{"n_layer": 11, "d_model": 512, "n_head": 8, "n_kv_head": 8, "head_dim": 64, "d_mlp": 1344, "vocab_size": 16384, "activation": "geglu", "norm": "rmsnorm", "norm_place": "pre", "norm_eps": 1e-05, "positions": "rope", "rope_base": 10000.0, "rope_fraction": 1.0, "qk_norm": false, "attn_scale": 0.125, "bias": "none", "tie_embeddings": false, "parallel_block": false, "extras": ["capped logits"], "init": "normal", "init_std_qkv": 0.0506, "init_std_o": 0.0506, "init_std_up": 0.0506, "init_std_down": 0.0312, "optimizer": "muon_variant", "lr": 0.00422, "beta1": 0.93, "weight_decay": 0.0, "lr_head": 0.00576, "grad_clip": 2.0, "warmup_steps": 200, "schedule": "cos", "final_lr_fraction": 0.1, "batch_tokens": [65536, 131072, 196608], "seq_len": 1024, "doc_mask": true, "train_tokens": 1158000000, "steps": 9525, "dataset": "wikipedia_en"}
Each number is 128 + 32 x the weight over its row's rms, rounded and kept within 0 to 255. Layers, rows and columns count from 0. Numbers have three digits each. The size before them is the row's rms in percent of the matrix's.

# down: layer 2 MLP down (transposed), 1344x512, rms 0.0486, rows 929-1048, columns 288-319
# gate: layer 2 MLP gate, 1344x512, rms 0.0799, rows 930-1049, columns 288-319
# up: layer 2 MLP up, 1344x512, rms 0.0827, rows 930-1049, columns 288-319
down929 099:123115207124087094102061190139120132151129184119124147116172145141038064075105130108084149141131
gate930 096:096090135118112157099118081141079170094156157149177101145138112043113149135120153106114152177148
up930 091:157158110139115121137155132174070143164111154105119126157113106067059109141132131104117140133132
down930 096:072147129098156111044150127084135188108061146127129169124090154138110172168174111070143106085124
gate931 093:104102091085098152131171163177151112104077097081100193151124108144187081103137085109172099228136
up931 100:168181163136117136093124089122149073126162174158119123146116083114170111149147158148150112074163
down931 094:046124110109153132132090108110155135103115170099174137115123095173177102174167160181126142173113
gate932 106:118119123101100121088095188126100095179168111118073082099175120143111157157159107122203139170089
up932 107:158109111135096134162096121067167203084118155086139183152072169154185149166143172131110063135100
down932 106:089182095161136103078091092131078115115089160156141164119214112097132129145087124156107149080156
gate933 098:127142110127104148148186106093111105116146136109113080187099116142161166111148145158186113146189
up933 097:171154103118127143150087124077125098131092183061201107167072076135100073131151120184119105138186
down933 099:115072096173077137136130151153114089116154093143070097105156133190106184177113094117181150072141
gate934 094:117126145139128141128118120155142129098116123098128129106137147139099145178103133137094122085160
up934 104:143130155124122118133088093086100115149130092099174129127148072161108170134129110172125121097129
down934 102:133109067159120081146167098165126144119118175123152099159108110073197134146087133100159206174115
gate935 097:144138146102146075111172121113083124167130151138072150103104122040107135151143164132104036045141
up935 097:108168146090200154082129114127066136161073128168107166159073063096131157161145234123141087098124
down935 094:205182083130113155104166129140144122088211110124105147146153073177203116120106101080149145138123
gate936 099:072209146103076126131137127167089141117152059096115066135156128158132158070114067144131102155155
up936 100:233139148120111139198174121182106159162144084173158095120168186152130116136098131126132133097122
down936 106:119139119101082132116208186104135181142093168116101166101171098165071141132069100156110123142157
gate937 094:153149119169097070092108124117119115101055119097128186101167127147175103153104075100081138136077
up937 093:179126175148149164121106064077139098112125117123133158143141071115151160131134100120104086153123
down937 097:095102151082139139158101104107100183134183125062122167149127117187172143069154139151151131160059
gate938 107:158138133154061063110120108192111097122152155073136135167144135161148088099111128056152101118157
up938 101:115126067089093088176075125140136165191092120127103144137162159136140104093116134079133084170126
down938 103:157136067167154125154172072136118123116128134136174127086065106077144126147140130125134175097123
gate939 106:138104101122129080068069169116128177132144135121099129131160169157066109123112125179107168153178
up939 098:136107138158141116156094138123187201124083098165102174172167105132139137163128130114184112103189
down939 095:133091075138162117121137119092122085143153119117201108090175084119160159140139136123127065121176
gate940 099:160115140179166150126209103165181103111175166101074076099110142183147133165099144123071146136092
up940 102:168147163131100144103134109130104165067129114127190082157075126133177112115180127070132146094175
down940 102:173124185108070109090133148152045088093144118086090149099105126142082103176163144099091123162139
gate941 102:159160139108058099174088144144186136143125142101148124106169133120142210093139107147118140095091
up941 101:100135106118130146127158065083065058126158159156196148121119128145146156161124082129116082115155
down941 104:169116110105097160138100063145089167125087124094157093169130159099077150159172130152125088150119
gate942 104:178131104130145183110216136175074124152134097108108166107183051148084141192134135148160091112142
up942 106:123065107096060139057114153117151142097125176142180121140089131154149112156131153138075183096172
down942 099:110108117122159136225133161117138128176156106086147127135138092121122112155094087101134125144118
gate943 103:148141141152116129180158152125080114175090092085071159158149189159126150139127102133072149139093
up943 103:152126114150152184158119119112075164149152092128049159149089145129114157106169107185114203109086
down943 105:101074156180145160120159101074108110112026148142129120150106168156164156144059080064101120093113
gate944 103:229115107096168108171127130142111246141117122107161117113131131126124138082089132127080083190110
up944 098:117121152126193068179096117150172182105145157149142086098104136138123176108158131135116147138102
down944 095:157144107140151170110119142128122131090180125115163124130092158121066111060123141101135190138125
gate945 102:105091119133052124138171121140152137162103180117089147158145131139143096181128125143139134043093
up945 100:152081116166082106110095099128124155141122130100095147158156104152110105197140139152136171156075
down945 102:067173116162128121143110190110178080150089094180130194121206103125138098126121095099141124082130
gate946 107:178152093132128140117094138145111146092076102109160104071115145079157137137118113140136131128180
up946 104:132181130137162107117113123175110123143126196118113105140142136069086167142162115036138127175101
down946 102:081106149094168165120117136144112164096133128104068126181075138113034158121202128134155176151127
gate947 099:062135119135116153169116109156123150161132116201153137187105167043113082162129164155135126125147
up947 098:130159103137148159090153107113135161195105095140172142195149117105080075123137167098127112168108
down947 099:233113119126132171089173121087134121166154127135119171114188097172190126161105142137065144117113
gate948 102:123104115132106113130120088127180126085118084132123141119128153095164123132078148120098144127084
up948 098:131082086134107082177098136110135102087130123127142105124116185115185112163169236145105107119170
down948 097:140112103175107119122090141127080133121105139095140130137109114131202091064113068128212118113162
gate949 103:149165117156126144129117123136086125111121102142130175194108148101174170100102125152158121109150
up949 099:126125168105156092185111093155122141109135204088123139033126132145090117130091140098117232096122
down949 102:120159119117082126117142102080126158087072089140156139132157114055128067135154082179157181092118
gate950 100:101098084090104091135123128119101115118129099098100128112151160086155083145056146136130160087154
up950 103:196100123107160098120125146120111135092129127133105155124136156161162077104123176156115168172146
down950 102:150155110114103064144184122110127141143105141078126113189142087153108165112140109093066125151110
gate951 102:103086150083130176137138092131210143121110130112081159197111140174123140220080117061123088169119
up951 098:138061112106161121117112158063134153136101101168067178139142088137074125161108170128143127138119
down951 099:149070081077101145100133127085149142143117092063140112132138077114056112166169169084109071146142
gate952 094:158134129113107063108121145074134109113156116102138100120092114130120052103096158080064118091170
up952 094:117164123155158141125167158169085090114127128129111115137145153189083086118130140214113122124125
down952 095:112095119095126118133143107133129168163109166137131126130154101121148155137116144074110185147131
gate953 096:101111097138190167140135131121118117178169125103133139147152107107142116105057123095192075175113
up953 096:123139216120116127101099144163125121110077167089094168148114141182106085115146086153105115137164
down953 098:129166130161164170090157194139143140131131102147116108149075151098127178168172106180124082088111
gate954 095:154107166116116101112188144132110132089210138145102143109157116090131081083168143112126082101183
up954 104:173102171166096083149132147170117113056104108167088132155083161129136173115093119156083133147156
down954 093:100129113112167136152085099156120151163092127064082188099115106141198122094067178091126128167109
gate955 099:142185130135110121132168124162159185146063117140130115168070167085080126171147143088120093168167
up955 099:162145121123128093066113118123188100112118116170125147105110093158108170130170125106061100146172
down955 102:112143101169102130169182111147125147078135054111136139080132152109095093146157117103155111089204
gate956 101:218177079068076165091160114153104146155114102076115171058158133167127138187124088156144126128103
up956 100:169103171129146109152156111128128135158100139106095124083099112101126098126159120160168160132108
down956 101:100140147107075175102149088090144101145196184051119078128112116133105080191087126144127110141162
gate957 105:171094137154108096121087174169121177130133129132182123133125134127157135114101091115146131151080
up957 110:152090146132132115134095184116145089150171132118047140127140181130113153084108088133156107130078
down957 106:157102205139067133153121181089174116130117129102184156153193140073132100134136084141095098109137
gate958 098:087142124132077165147100106122110118129092179144111125054169085126102123069158131051136144091107
up958 101:108106142140159173103110134113158131095070180098130044173080106092060132132117127103135124100089
down958 099:114148156154128130191198114112129091157069154178121144151092168117129145150078155153153140178161
gate959 100:115091147167164136105141162089085124139088141079139081128139139151108162083178175171092150171125
up959 103:097171106070072100156118155117099083143156135131133153157064130086148155186134159156096152102150
down959 102:055104088084110185156165112071144082160117134104137179089162145095242123152152093077160132072163
gate960 091:100153156124129104083096126106168070088122159165148143064134115141213087111098151156097179130183
up960 086:082091094172121103125129116111144156082118156103113105088197060057151146098187096157071122131171
down960 095:073101136076096168158150159091159147162140232180148148075127089113096094156132132108102119082090
gate961 107:122159103160183145103114169104086173131123167180131114110095143111167100122132114137178131060099
up961 112:159102134141081115121053089177114109136148083169124165082147118085103107125140164126069165145147
down961 108:180150086141109143163137153160110106101098169113115177163083068152094108081132095070133197172107
gate962 095:144130100089136123132076118090135145093119115114126106121088138122115163143128131083119158140148
up962 100:149115123150111100109107068128151093185153138189142089121115072142123100082115139094124136142162
down962 098:066088101116080073176155178118110144096099164134107143125141151164110166138134117138135118089182
gate963 101:090116140110142159081100128193116092098118164141150139085121117138159190122117133188089057161130
up963 104:175161206078151105138128148117092128157150178086165131152145128073142097100086098091117115120134
down963 102:139117160170194085116096125173139138162083099103151144036140158151160110169188184107029118097091
gate964 100:132151107151101075134095163091153149112083115112043160146109087098141172086121117175157084170178
up964 100:105086110153125148144113094170127152146050130154074088102130161106085088095099132122105129123104
down964 098:118127167118057095164174174109103140114153089099136111118115079181126081148115114130105111155168
gate965 106:123159074183158220147113130171190136118141107135182162112120139129149104113118147143134147071166
up965 101:103193178096134116136188166116073089128157140144156133110119122145156159171138169117175092138187
down965 099:073079144148121114132106140129113124098143174166101174102129164090116111162090130166139089179172
gate966 098:139107187145126086143143118152091144113135124078199194103121166105120148097130117087081146127120
up966 098:170118138154112115072079103143121137146087103128088187189130186122118169115106174152162129152099
down966 100:077090083100125106130160118122158111068148180115153149124092087139077117162090133175168098097072
gate967 100:131123145113155108165122140100128083115146151153132196146058169077108147100153117126112178143136
up967 102:138146117107167157131153137095123102173091132112187104141189100142118052151108156153143044116174
down967 107:122129145112156082112191127100118121066060089120182059099083074126107175228127073136101197117159
gate968 097:144131108153098126134095091089148151091135124071110124128133151051158110129088148062191134120113
up968 100:195146186113141060119092095147106119120129129142128142140142092115063120121155057190125061112117
down968 101:147124149146074149156087127101142130116119185152121116114103123130138130157086073116110143136143
gate969 102:141176102170131094121152072112144121157092083160132098122125134120137116142118138153061091194141
up969 101:157119119137139135155127138057133164084158030144149124142151102146107097159204162149088120074140
down969 100:088120117085116099129160146107107184115152145105133102160141124174124190068081113153168170112130
gate970 095:119118126099167112157171126158135105095116124158066143112102096122115144104144044101148181146081
up970 098:088178131167139121167119137082143072107120124091139097170159094119118108122070175113112103190124
down970 100:141086127093138121092133140159127133108133140149059130110139099131233168130124101120148195132105
gate971 102:149119160152088103136130094109177144098065136136091096102145120161074104132081165099190105095138
up971 103:134114129141126097120051160163138147186101165076116134120153081090182133084150113123052094131187
down971 099:148109103139141139101146131112091018108114127133066209126177154119255102173127068081122092102162
gate972 102:148125164105163128177132125147163173159149095148068133144140133113111165138152102097158156135128
up972 099:143137114113074164138127124118093192139138157162144106080112169125177128138085119102139134127130
down972 099:144145116111103114077075179144112126156092080107175127099130120120105111097174180171130130066179
gate973 098:159101091138119135096109137143140100167118106202121081163113147189158097195179160152142186141162
up973 096:090154209122112110127097194129103091114109081135130128201158078103077115165139087103155175076090
down973 099:104113112128190145168157195108192168154128063114106109124144192141140139155047156070165132086119
gate974 103:135073173114112148131141128146138142143179126151197158076112133175129147126143168098150120117135
up974 103:129147126095186153139148089087186147143095186129155132172179134073114139118127117127118092136090
down974 103:126126125126117166101132186146143178059110134157125094085078164103053183099098162111179079102138
gate975 106:165121103047149123154103126097108156140113103157118136126160080138099086181164108147162106174109
up975 098:098145136129139107110135084139076128108124016101197144139183139195145112094158119108134179089148
down975 100:179076192143148161137103145146157106082123147141146155116137143227143145079118083089132097121149
gate976 104:119099175128105154108115194163152125161118084166126152179161131112067098145132077184175132091166
up976 103:112116140135158093129195168144107074168146078097163125161146155188064094115176082133167142097160
down976 099:134092164102141121116107104066178137110132140168116085098149096105142124136173115121123127088143
gate977 106:084198151168141136126154167135072093126110144109186076105147128100093102113170106084164158096098
up977 107:190128092081169159104151102150157161121157152153173121137171169178139106134136139119110108118118
down977 108:106036181147098129169123138180106123162125183112157143139140170164101151106131087105157067144136
gate978 098:160176118122121118142125169148107130136080169161154098118153097134120115153151096195135138170114
up978 097:168115162127118147149097148106183177134117165100155125129137083143170154115135096087123118061134
down978 099:151119076160141086067102119134089207127099111143130179077121136181193108178145112127167156087123
gate979 105:107099104140114143108063156127125079151084210176083166118081052128073088099145101136185150131095
up979 110:159085156079156118140188189133161111152135035149102133115161133089094174176070091103137148088149
down979 105:083091086124068140170134139142152064150156180132147102098141159195084089081126104103150127203107
gate980 101:117143157144103081126139176046129171137090113117122142112189179105070155169176076112104175120131
up980 104:082159169119117102147089136098113147131133146151133115130094132209187112153170151140066195133141
down980 103:097144158141097072130144099131116117111097124087105151129121125156163148110128144147091231085146
gate981 104:106154085114157132150162119105177128123131050115107171153108087064096165062190124119091112157159
up981 102:095138114123182133091148182122138157114101090134156052117148164045170117141166185098099113121105
down981 099:093116081170095138083158181144114105159176088155138123080104142143128184089157150126132127124152
gate982 094:223140151124099095084143131103151130056160074158129088130160110157135145166171174153146061180110
up982 098:195123103114104095111139168179124099164110106116133137116118130078093161106143164118123140093119
down982 096:144116129156127117137115141138144185110138164128102160121157085122170178167149163114127121168085
gate983 106:058171091140148165109122113130170180161078107120081129157169087157133152147150088130102133107171
up983 103:137162078096156071175104182081136144096107156133139203138062113220079109157131103140106120112153
down983 101:175096152111108129106104159164129166184122077130136100107097093124074166090144129121144125152110
gate984 090:101067154116175072093140121096117160119134117146121173121099131143105135100151145156123200093102
up984 086:125104154137158203086084091161136152106169168114071119143090118121128114093124134136146102123094
down984 086:123173121144108104140085166118129123128114120131141121104098079099198140104169106099170194161136
gate985 101:174149162085100138134124113142088145118154130102104131162052119064163121172144153145135135130098
up985 104:077091112158173073087054145136157068156070126109104148101155133182178138081128112127145133189120
down985 105:119114198119143133145122092113150111149106113138095165122113135114166131153148087110139098095136
gate986 092:127134113114181128131142117165163192123148126111104130136094105126130095143109161139181105066139
up986 093:188121057135187137136177089093142198128183148123102120087055115087116142076180113083135109118090
down986 098:100131103086159137148157106130114137120123091082155127178167096162085161119119199191079112144142
gate987 104:120124096114128136125112118069043113087141146119173122078139102118076084124099093182105108125118
up987 104:160122125041115084137133106112076153096133101147166112114104095103095122059147133125139143098136
down987 099:137137146104187114185114136137133129096167135158067145085127142153099159117112151108133117089089
gate988 100:112148066102125136120147180135137097108156149141121118182095119155138118072112126154133128142128
up988 100:146108056177185167115073080115150098185092137102196113127141137116139173115104100134166125157143
down988 101:103134104147096136145119145123108158080136099125108150167076180102200131167174102114118125156194
gate989 110:168094170122163110161075110107159146094093143144187101161083162181136114077114151118151101125132
up989 110:136115146164123124127122152105130096160142160122118127107125112089147173114109121119111198117072
down989 103:074160075198120166061112103113149109092096093119194141153081171186115130120174137175119164078103
gate990 109:104127118137133126163079150116098088123145177130172076117143127106144093127188104168117137121163
up990 105:082144136125156068221084136173121021100112151122146131109172137166123126133155095096156153134099
down990 107:171074122182128134147132101149116117124138103160135144092090158101158093118048127100155123094154
gate991 097:156147168156151069142122143061117126131051189109113130151119096114183131126079159131123091127140
up991 100:114145150130110108145109126144174169147044143092138124151149113139163159074155114127173178122120
down991 102:186119081115191140126209129125093120117167113172143096055115142151175124145167045131138052134142
gate992 101:148186109100137042092109160165141127145064153106096091144114158108187102139142102136093069126106
up992 101:178118126169079188130153115133113149143122141114130130119106161094145187160154068115175069120133
down992 098:144158137129100140165135124133120155122158084161170100161122142086177123155105107182173163118118
gate993 105:127087142102146114152150202124134141189128101144133071098102131120119129183120139138115065158199
up993 109:018150102111125082158119130159152088155183140129190105107117128134117098148102123069087099136136
down993 106:130152169183140182165060081110125119145130080132114134158163111107100124121152148156187062131149
gate994 089:152156126187175085111145109165154124162163103139124122112147098126142143135160127117134134138097
up994 089:093167160079161144140180143174119157108082116159123087130134114136073112134114103110130132144083
down994 092:166128102120118184097138127158132166096122157086080161106089172129028112115110150116149125159185
gate995 099:194069066161137098160121160147109096158098086146153186173143138162106047141134063106119149133065
up995 102:178121146171098094199158093164097126146108116130106179085071133149097102092101128163120115182159
down995 104:155089125185134086091047152160151126103068091173084174084079123121117083186066099099122072128110
gate996 097:166116094140122229149049083150187136133143117107107142125137106138171113146170185182141132135134
up996 097:125154165125143076119124142160152128157116128173147153126146172099120142157116097126152072151111
down996 102:173127109136149113125120094181151122126155171180082089143110163171176168076047163112187158133155
gate997 104:183169117118089102106108181141133116116155130177150071137068140136058138096134161084096147122088
up997 103:149088117158139117108078141117189204141135100143128117136163130178061157127063110108127164141067
down997 106:179093081199189183150107167174176124174109172131120182154030092155088098107065135086106189125106
gate998 101:102130157120165152123142127115137120116054134116137113146122131073145117095095187132145165115096
up998 103:093116101115137102135143103127090060133125039116094137138102103113196122152066205113127135153114
down998 101:126086172126145112150119116150173138175139128091115103111126174109153121121076110116115160088090
gate999 105:114164149139077158112144126100105118129157112112148095111156101153111147143107169111126172193144
up999 105:116145137188170171137152106074127171083123121091082127137135127118159071197077090174144099119096
down999 103:119170129121171177151176127122086136128152162107136157161096124131138150165170137033150138151167
gate1000 103:164119112139113100099174192110062085125114112122126132125130143147110119141122127135099173106132
up1000 108:129124152145174135153168103160127130122049095169144158124101060131098117110156177121073090199184
down1000 104:130117129107158069091138090131132107112181125100117110150123154129059138130139111099086111096107
gate1001 103:148131189127148101125176172146108064130143074161116142151102107209056119167153136100123104095050
up1001 105:135116134124130097123143156127076116122129087069096132150065113138088142099137136190134118122149
down1001 102:101097204136154139118095155058170099148088158147076149139126162103124124135114175114138146122172
gate1002 106:156091153110111074158123152117129140155187161130127129127118143100165163141140099130138110157097
up1002 102:178118131085152130112186091106104143116153173068148154158138152146142140132119115122118124121132
down1002 103:101109117159123144125069154100102101135203132142150105139088114154113145168111140102115150078097
gate1003 087:053113178089140089197100124130157094124149142152162147088110143100093098113114092084121149174108
up1003 093:161185124086186120152173127112099071110157159176124157108128176147070152164089133161075139112171
down1003 090:096070051160116123151101157145123126045123124135121058130101174122160100066178122152100080129204
gate1004 098:077192147142070137131115151150098096181117106115144094161135158112106177058129170145187187138085
up1004 103:166176140142079120195135113125149131101103114151094141120112053148148139120158097168149074143143
down1004 099:143141169091184138098150106178089109117113210099145103150134170105153110128126144168115088091104
gate1005 105:194180112078105113164143089146092186188125135132118169154137185138054116169140140143156183109163
up1005 097:106139074103151094067150148146143123202063142089129172105141141130119160159142159176089116096155
down1005 104:151117103076136107112148064108124170168100180151138164092144116116074129136087104144078103147101
gate1006 099:064114124124140066137143097154090106166158137060170164115062147115126178128142123144077138097147
up1006 104:116091149135138132123126138115137141122104187165152120131138110170114166108176146122131134134178
down1006 098:098140137126114115148170186098085152154148100107119136166122104143125121123137096133092114178105
gate1007 094:145089156181106118114134104114142135167128061174090175140135177148123139088110114141068136214089
up1007 095:134085156111085160192096107149046115120086085142150128141121082148140117169096152086143142152119
down1007 094:097093109137145170123133124155165158114165149143151172113143174148073077118141128163090096168142
gate1008 105:165147155117140060105152149061120134156133140133148169156125106118144130131104137088121119078155
up1008 107:101105106093115105116157127198126108185168167114126201137075095167163120136116154129138128148158
down1008 103:095117143155131104166103109119127183137154181164108136140122158149037091118138123094100077146133
gate1009 101:116127141117102086147084158083132114168134143220103110156146146105077131170149098082105196124127
up1009 098:086085105222062097161146122135102097072076106165165129148108176182123148121076109055114072114167
down1009 102:141128120129138100157132098184172201133108140132106133139098115141085105083085098139111105141118
gate1010 091:151102136103121136106155114178124197090156104053118123101112063104124161090121087125162126166198
up1010 093:132100094171114189119081158130081131176108128143065134084146113128069114107106171111180123145058
down1010 091:039137125081145093110187152114155099130118103075148151146104126078131125118100108084080126141085
gate1011 100:176128139131074139190094162149134100096139185084069153130104111077126127128156111151081109133139
up1011 103:140074152136157132087162123078140121048136146102125095163067155121134138124107173192074127087194
down1011 104:137196133104100181135099154129092126167129150160098134177041135084176151142096159161176123134160
gate1012 103:053122111132152138135174200150155149109163191113152138129106162114067095102167087147119135132102
up1012 102:166099148178124113144068150098112140125156133137138127148187108201080149056101125138158195097118
down1012 102:113118137078159140107116118173113130132148122141062102180164118145169087156120162169135114123174
gate1013 104:131123167141137118103051153140115119110141114112121184148094113128141137126150144167135116106129
up1013 103:073103060149078169138106148101111090129101130163140104150061172121156158154107111168130135167108
down1013 100:125179139115144104125151117099148217177152127096146078129105153127128109073167185096156140116140
gate1014 098:131131121137224154140133112140128079119152100135094153112178071141075127122166087089101078158147
up1014 101:121129135130140130171087206154158136155122193196179145146171080164141132084110163153131125106123
down1014 101:081149121149128147070082131078115171098113123111144137081132113145093191120093111120125002142153
gate1015 104:114127128071150140146145102091169094110104111080129135159089120148124100181140096206156141124143
up1015 098:151111139124150139073124090125060149139129135178075065121119146126126147096134117124105117097164
down1015 100:167123191126129084180095100074170077140139141119151167148082097139143107150126119088117068130103
gate1016 106:111133131212140144047148144160153136102174148120122150159120143113106109102167184152129169157141
up1016 121:145103097182081148135124117178135165088156090127139140099143125131130091160167152160162163172086
down1016 108:093118133109099163112175110147131135123165150135133162095105080150020126120113125213119139152151
gate1017 105:121153135164129079132115148125149117036116141160105137133191181129158143138155183104128101159092
up1017 100:127131090161131170078160163086095102100131073167097109109151160094089085124060132170108104146119
down1017 102:102141125111137117138133046118059146147119168143128124092147120139140124183118134169104140119147
gate1018 100:164138095082113129119155162130156130145158166130170095077137076076077125146088150210148181160194
up1018 104:094109145100110104084136106119118125103096120145167079106144117165136102092137135155140127139117
down1018 100:164116201161154144140103059109154190065114137134160062070099123095135171108132207131088108008146
gate1019 093:126121179160093096198098128161104081125139139084195191038104077130167134022151129112129182213121
up1019 094:194188127144096099158093127104140157149125162158170198113213098139078163204108165117141117126123
down1019 100:098144115103105171102157160067156109118152170102126180078155130143151128125176115101150090124126
gate1020 100:180144132137101119128191078093091135099182106132093136163140186150102122189143112142168120101188
up1020 101:141117068155110123129162136152142127157157177176135110117119095141110122173171112129135074139158
down1020 104:191155091100136137088169152119128128135125129089096203118168149148097136134128135138094150145114
gate1021 094:135126140102199096145157109137183149163133130130109119165189213134056159108154202128138169118106
up1021 094:149126142099123130133136133131108130213053146125082175140111112144144117203106134118150122144187
down1021 095:159167117147170111084109130095131157108148106108126152129141155112154132102126145108136161113158
gate1022 101:169086148193111128145176144144185140085081109179169116163116165129130065128115125164095106117097
up1022 104:132118090113153155143109187112119121133081104135202180116064125129115167168143150169123122090138
down1022 103:124134196056139094149126125142096109168124127111150110186119128112099159139133080156113094118191
gate1023 093:071154158100123077143181113094090159079144117146130140177144115136129168107140140134107085095212
up1023 094:115118105182107075087152135153161160133111120129092184173098086164128138091143026172105153185052
down1023 095:146079125138144118182129146167154105080137115141139054135167113070183168068089166056132124092075
gate1024 109:056134083107089087107078144117127126151191118126133110129116127197135071153159137148121102091096
up1024 107:176137162121175128139148099140122073099133147108158155065103144200143172119133088135133113151140
down1024 103:112146121134146102117118131165151133118177096084099136138130175160137111138115175105145138156185
gate1025 103:139153166116121119065096029147138158140126149099157101068126208193099086123115119141078142107102
up1025 098:130143043080132094143160081119102155101114086106112167109102164135134161118110133120114150142088
down1025 100:110230136096125146142077099110174115158096098077102146147110154175160165080143135193146176117166
gate1026 101:128180165097167062157148106061131106145132143076115132157138117133136134120103189112145073095061
up1026 097:092172182124157127128170102129114168176196133118122121153111138106121136113086107158096111163118
down1026 098:096170091105145082130159146160126102167144133120143115104139126080098155123112135112095156176081
gate1027 100:135138111131100117121133117108201130126122127115095117125149167202191118087125127176098089124174
up1027 099:145143129136093139164121170116130176154143088056158162111195153120123148137131132124106105100169
down1027 103:154119135130172134195096139100142208136095110111103120143097145141088150200136118102162103171137
gate1028 092:055155122132104084099153126183168180079140123097129137083114138085128144201064099159092143172145
up1028 095:131093155140111213088157123137101100089149189122108140145147129142103207119138108096140128128125
down1028 091:128137059145139068065127120141139110124118170079125139076159147115149146142110156126117134126124
gate1029 105:094151098140120131129086146151110130122096181124106105160121129138041125123140147138120093119085
up1029 107:142165186134121108134109087105162141131112157117098177145164159131133042073173134154101110114162
down1029 105:140162150120142169168151148095159162158124076147097121156127097155217108103076116098102181132198
gate1030 102:065069189142073090147127095163110118137117159117103108172138151157162160127135139120103146140072
up1030 102:193094114134078175121143112124116150126196202138112097100102064163110141149143171058189133134076
down1030 106:169095171139143097134149113058120108126142115135166103110139142091125145105149086160126046127110
gate1031 102:123126199123138169170116165113180118162112058146103107126118130077152109147084166103148124184140
up1031 107:098113156095169151141206103102084165114179189095155117207151131124154153182099132122107174081187
down1031 100:158155159139129171166084125085170052084132123116105109114164116107136163044055121128114125155061
gate1032 096:139144170134057179118124079106113100171147094132099173144158170116122155183107082125090168131124
up1032 098:097169119132123117154161165097134167172202071113116106115058184121179089112116127144104101149143
down1032 100:128094164158141133088071114140116105109108147142164163185141127056094125118151130185164102194121
gate1033 104:127156068163112129134107133101128110179140174083120170100173114146077230064115047121178073144146
up1033 104:144117103044143162112129171112125108113071202165159129182161173087104112115119081122202106119145
down1033 103:204133143228095146168072138127135134091196168067117167098146107118120085113168162130120122109142
gate1034 096:085160155110160176144168124140144129166110121173106177144097060123170134172112097089105140097162
up1034 104:153167108127114084124152114133085166182151144121149129180089136138011158189111168066136165096098
down1034 102:062112068149146191178121113113163102153124099153086119138131106135170090089170150134217160107137
gate1035 102:153109099117178127126112121158136224135102102120122119151153094145135116145130110104170164091109
up1035 104:135124097101176145125144147110109101131149098118147150106107113122046104127143067175103110120173
down1035 102:145144144136114147063088078090124093125145081081158078140154175154104160160092106142097151145071
gate1036 101:146162079138121159165133113114142112125088109159152133120147132116139161082169170154115103158088
up1036 103:074138097123156103124132115131143140119062124156163135077129160188172070138165165148145098095124
down1036 098:150138087088169103151149138148085132113161128161074204093152086112129155173130090119167090184137
gate1037 101:148100165131115117080078133101139112152141101189137164135149125151136156125133116151146109126075
up1037 101:092109110097109101110146130096104110173168143185136160105100174136148123158081131153099086144144
down1037 103:130100114080129134143125119146087143190152087102149154145109156105035165141192164146054127107146
gate1038 102:120104117135144079100153149060130168114136143131113187092097118126089030139148137147125096156130
up1038 099:161155151114140127120080131087184117092096134148090146143131139159131114073073160126121060132098
down1038 099:099154093161108130105065116154145100131136134099141139123191076141097169139128158117140131128143
gate1039 110:087142177119129166157144114131181153172096135097100152141069084130127162044075085144086156145100
up1039 110:131095186111154130116095180179095117171150145113114098106113132118093096170131129067092168106179
down1039 110:169076096118159120178141122173112146123147139077202092139123146143137146121137136150114100162103
gate1040 102:194137075177152096094069096130153091078083197100094123094122078106176099133133097164126060147172
up1040 099:189121137106106145154166194163096119147179179176167136148148173093068086124112176147124120132129
down1040 100:133208068142153111136129162174098153196170104131097092108125115120170171122063114189163119131084
gate1041 099:111111161111094095147191100153162087087111141151155171131190149018129099089052153098153079114112
up1041 099:127149104112147091079113110085164137143107143087109105139102083100120163159126114122100089123081
down1041 101:173078149104167150116187184166149139144084090074167097118189149165106149114132094113134104063208
gate1042 095:148139177147137133155157089175124111096105128083110159119074160139134106121170126119088110141136
up1042 096:117140162101127031095101152149155166095114146169088094157096089133096170131139088153156175081094
down1042 095:119171119149135166173139098120138138095099120126138128082200122130166115134105129126057125192130
gate1043 096:095078117150070189136139093184126097122117104096130134125180095118180150153093130167096119142148
up1043 093:159122188146125109089133113110104132157158145184172093117150138097070139133154103147130138184100
down1043 100:164132169104115148096135080146101115108118104161208174159158124091127059144137151194097090108098
gate1044 095:147174087166111090083087112094120135162087128105152095057119071163119164094174068100145132141140
up1044 099:088209082193207075084170151121165092126099222102092112123124118176122137102187168102076100136085
down1044 097:180146128171061123139159157105090101116102079159060122141116151127133113179101129086159155131150
gate1045 099:110164132137105200156158134064126139123120148072093153142148067142122169128040120129125178134070
up1045 094:151142076094134108064189148123107081128109152097134090159109179112176101120091087154108150127135
down1045 099:130113080170132188201150133174159165174156112116073164141154133136104177088126140116087181204085
gate1046 098:204102086117072132104054133134166137084119163105136114148119121139073105104103170147118147114145
up1046 098:130122124134087081080076120136091103077096178172146186149092112121112187128147119104073147161068
down1046 100:133097115153159151087132160100111100125124146144104124134058115123167114084129081118133157074157
gate1047 109:148111127101134105132113165144140162131108192146174102099156125109194161161157132144088192071162
up1047 108:078166137149135129157142095117093103098114159173220124163133067129121083096164181070104069086158
down1047 105:137137089111140141145074143176146125122087108056136083114111112148119119142130117147124132181142
gate1048 101:168119139107152113138088117092122085190143171104135079163158050140102149179099148099105101132086
up1048 101:165164129163115111115101173109114147145124119140110122180128088185108100094160115094145109097133
down1048 104:120110059135151086122141088182165164133172192118114141136156151151054092137178125192100184159153
gate1049 100:117094076101110106141109118140144122155124112113161157115151139107138163101100090148157101144130
up1049 101:101207109104135080038157110160160136119127136116148097137082191136140135126155119141129161128142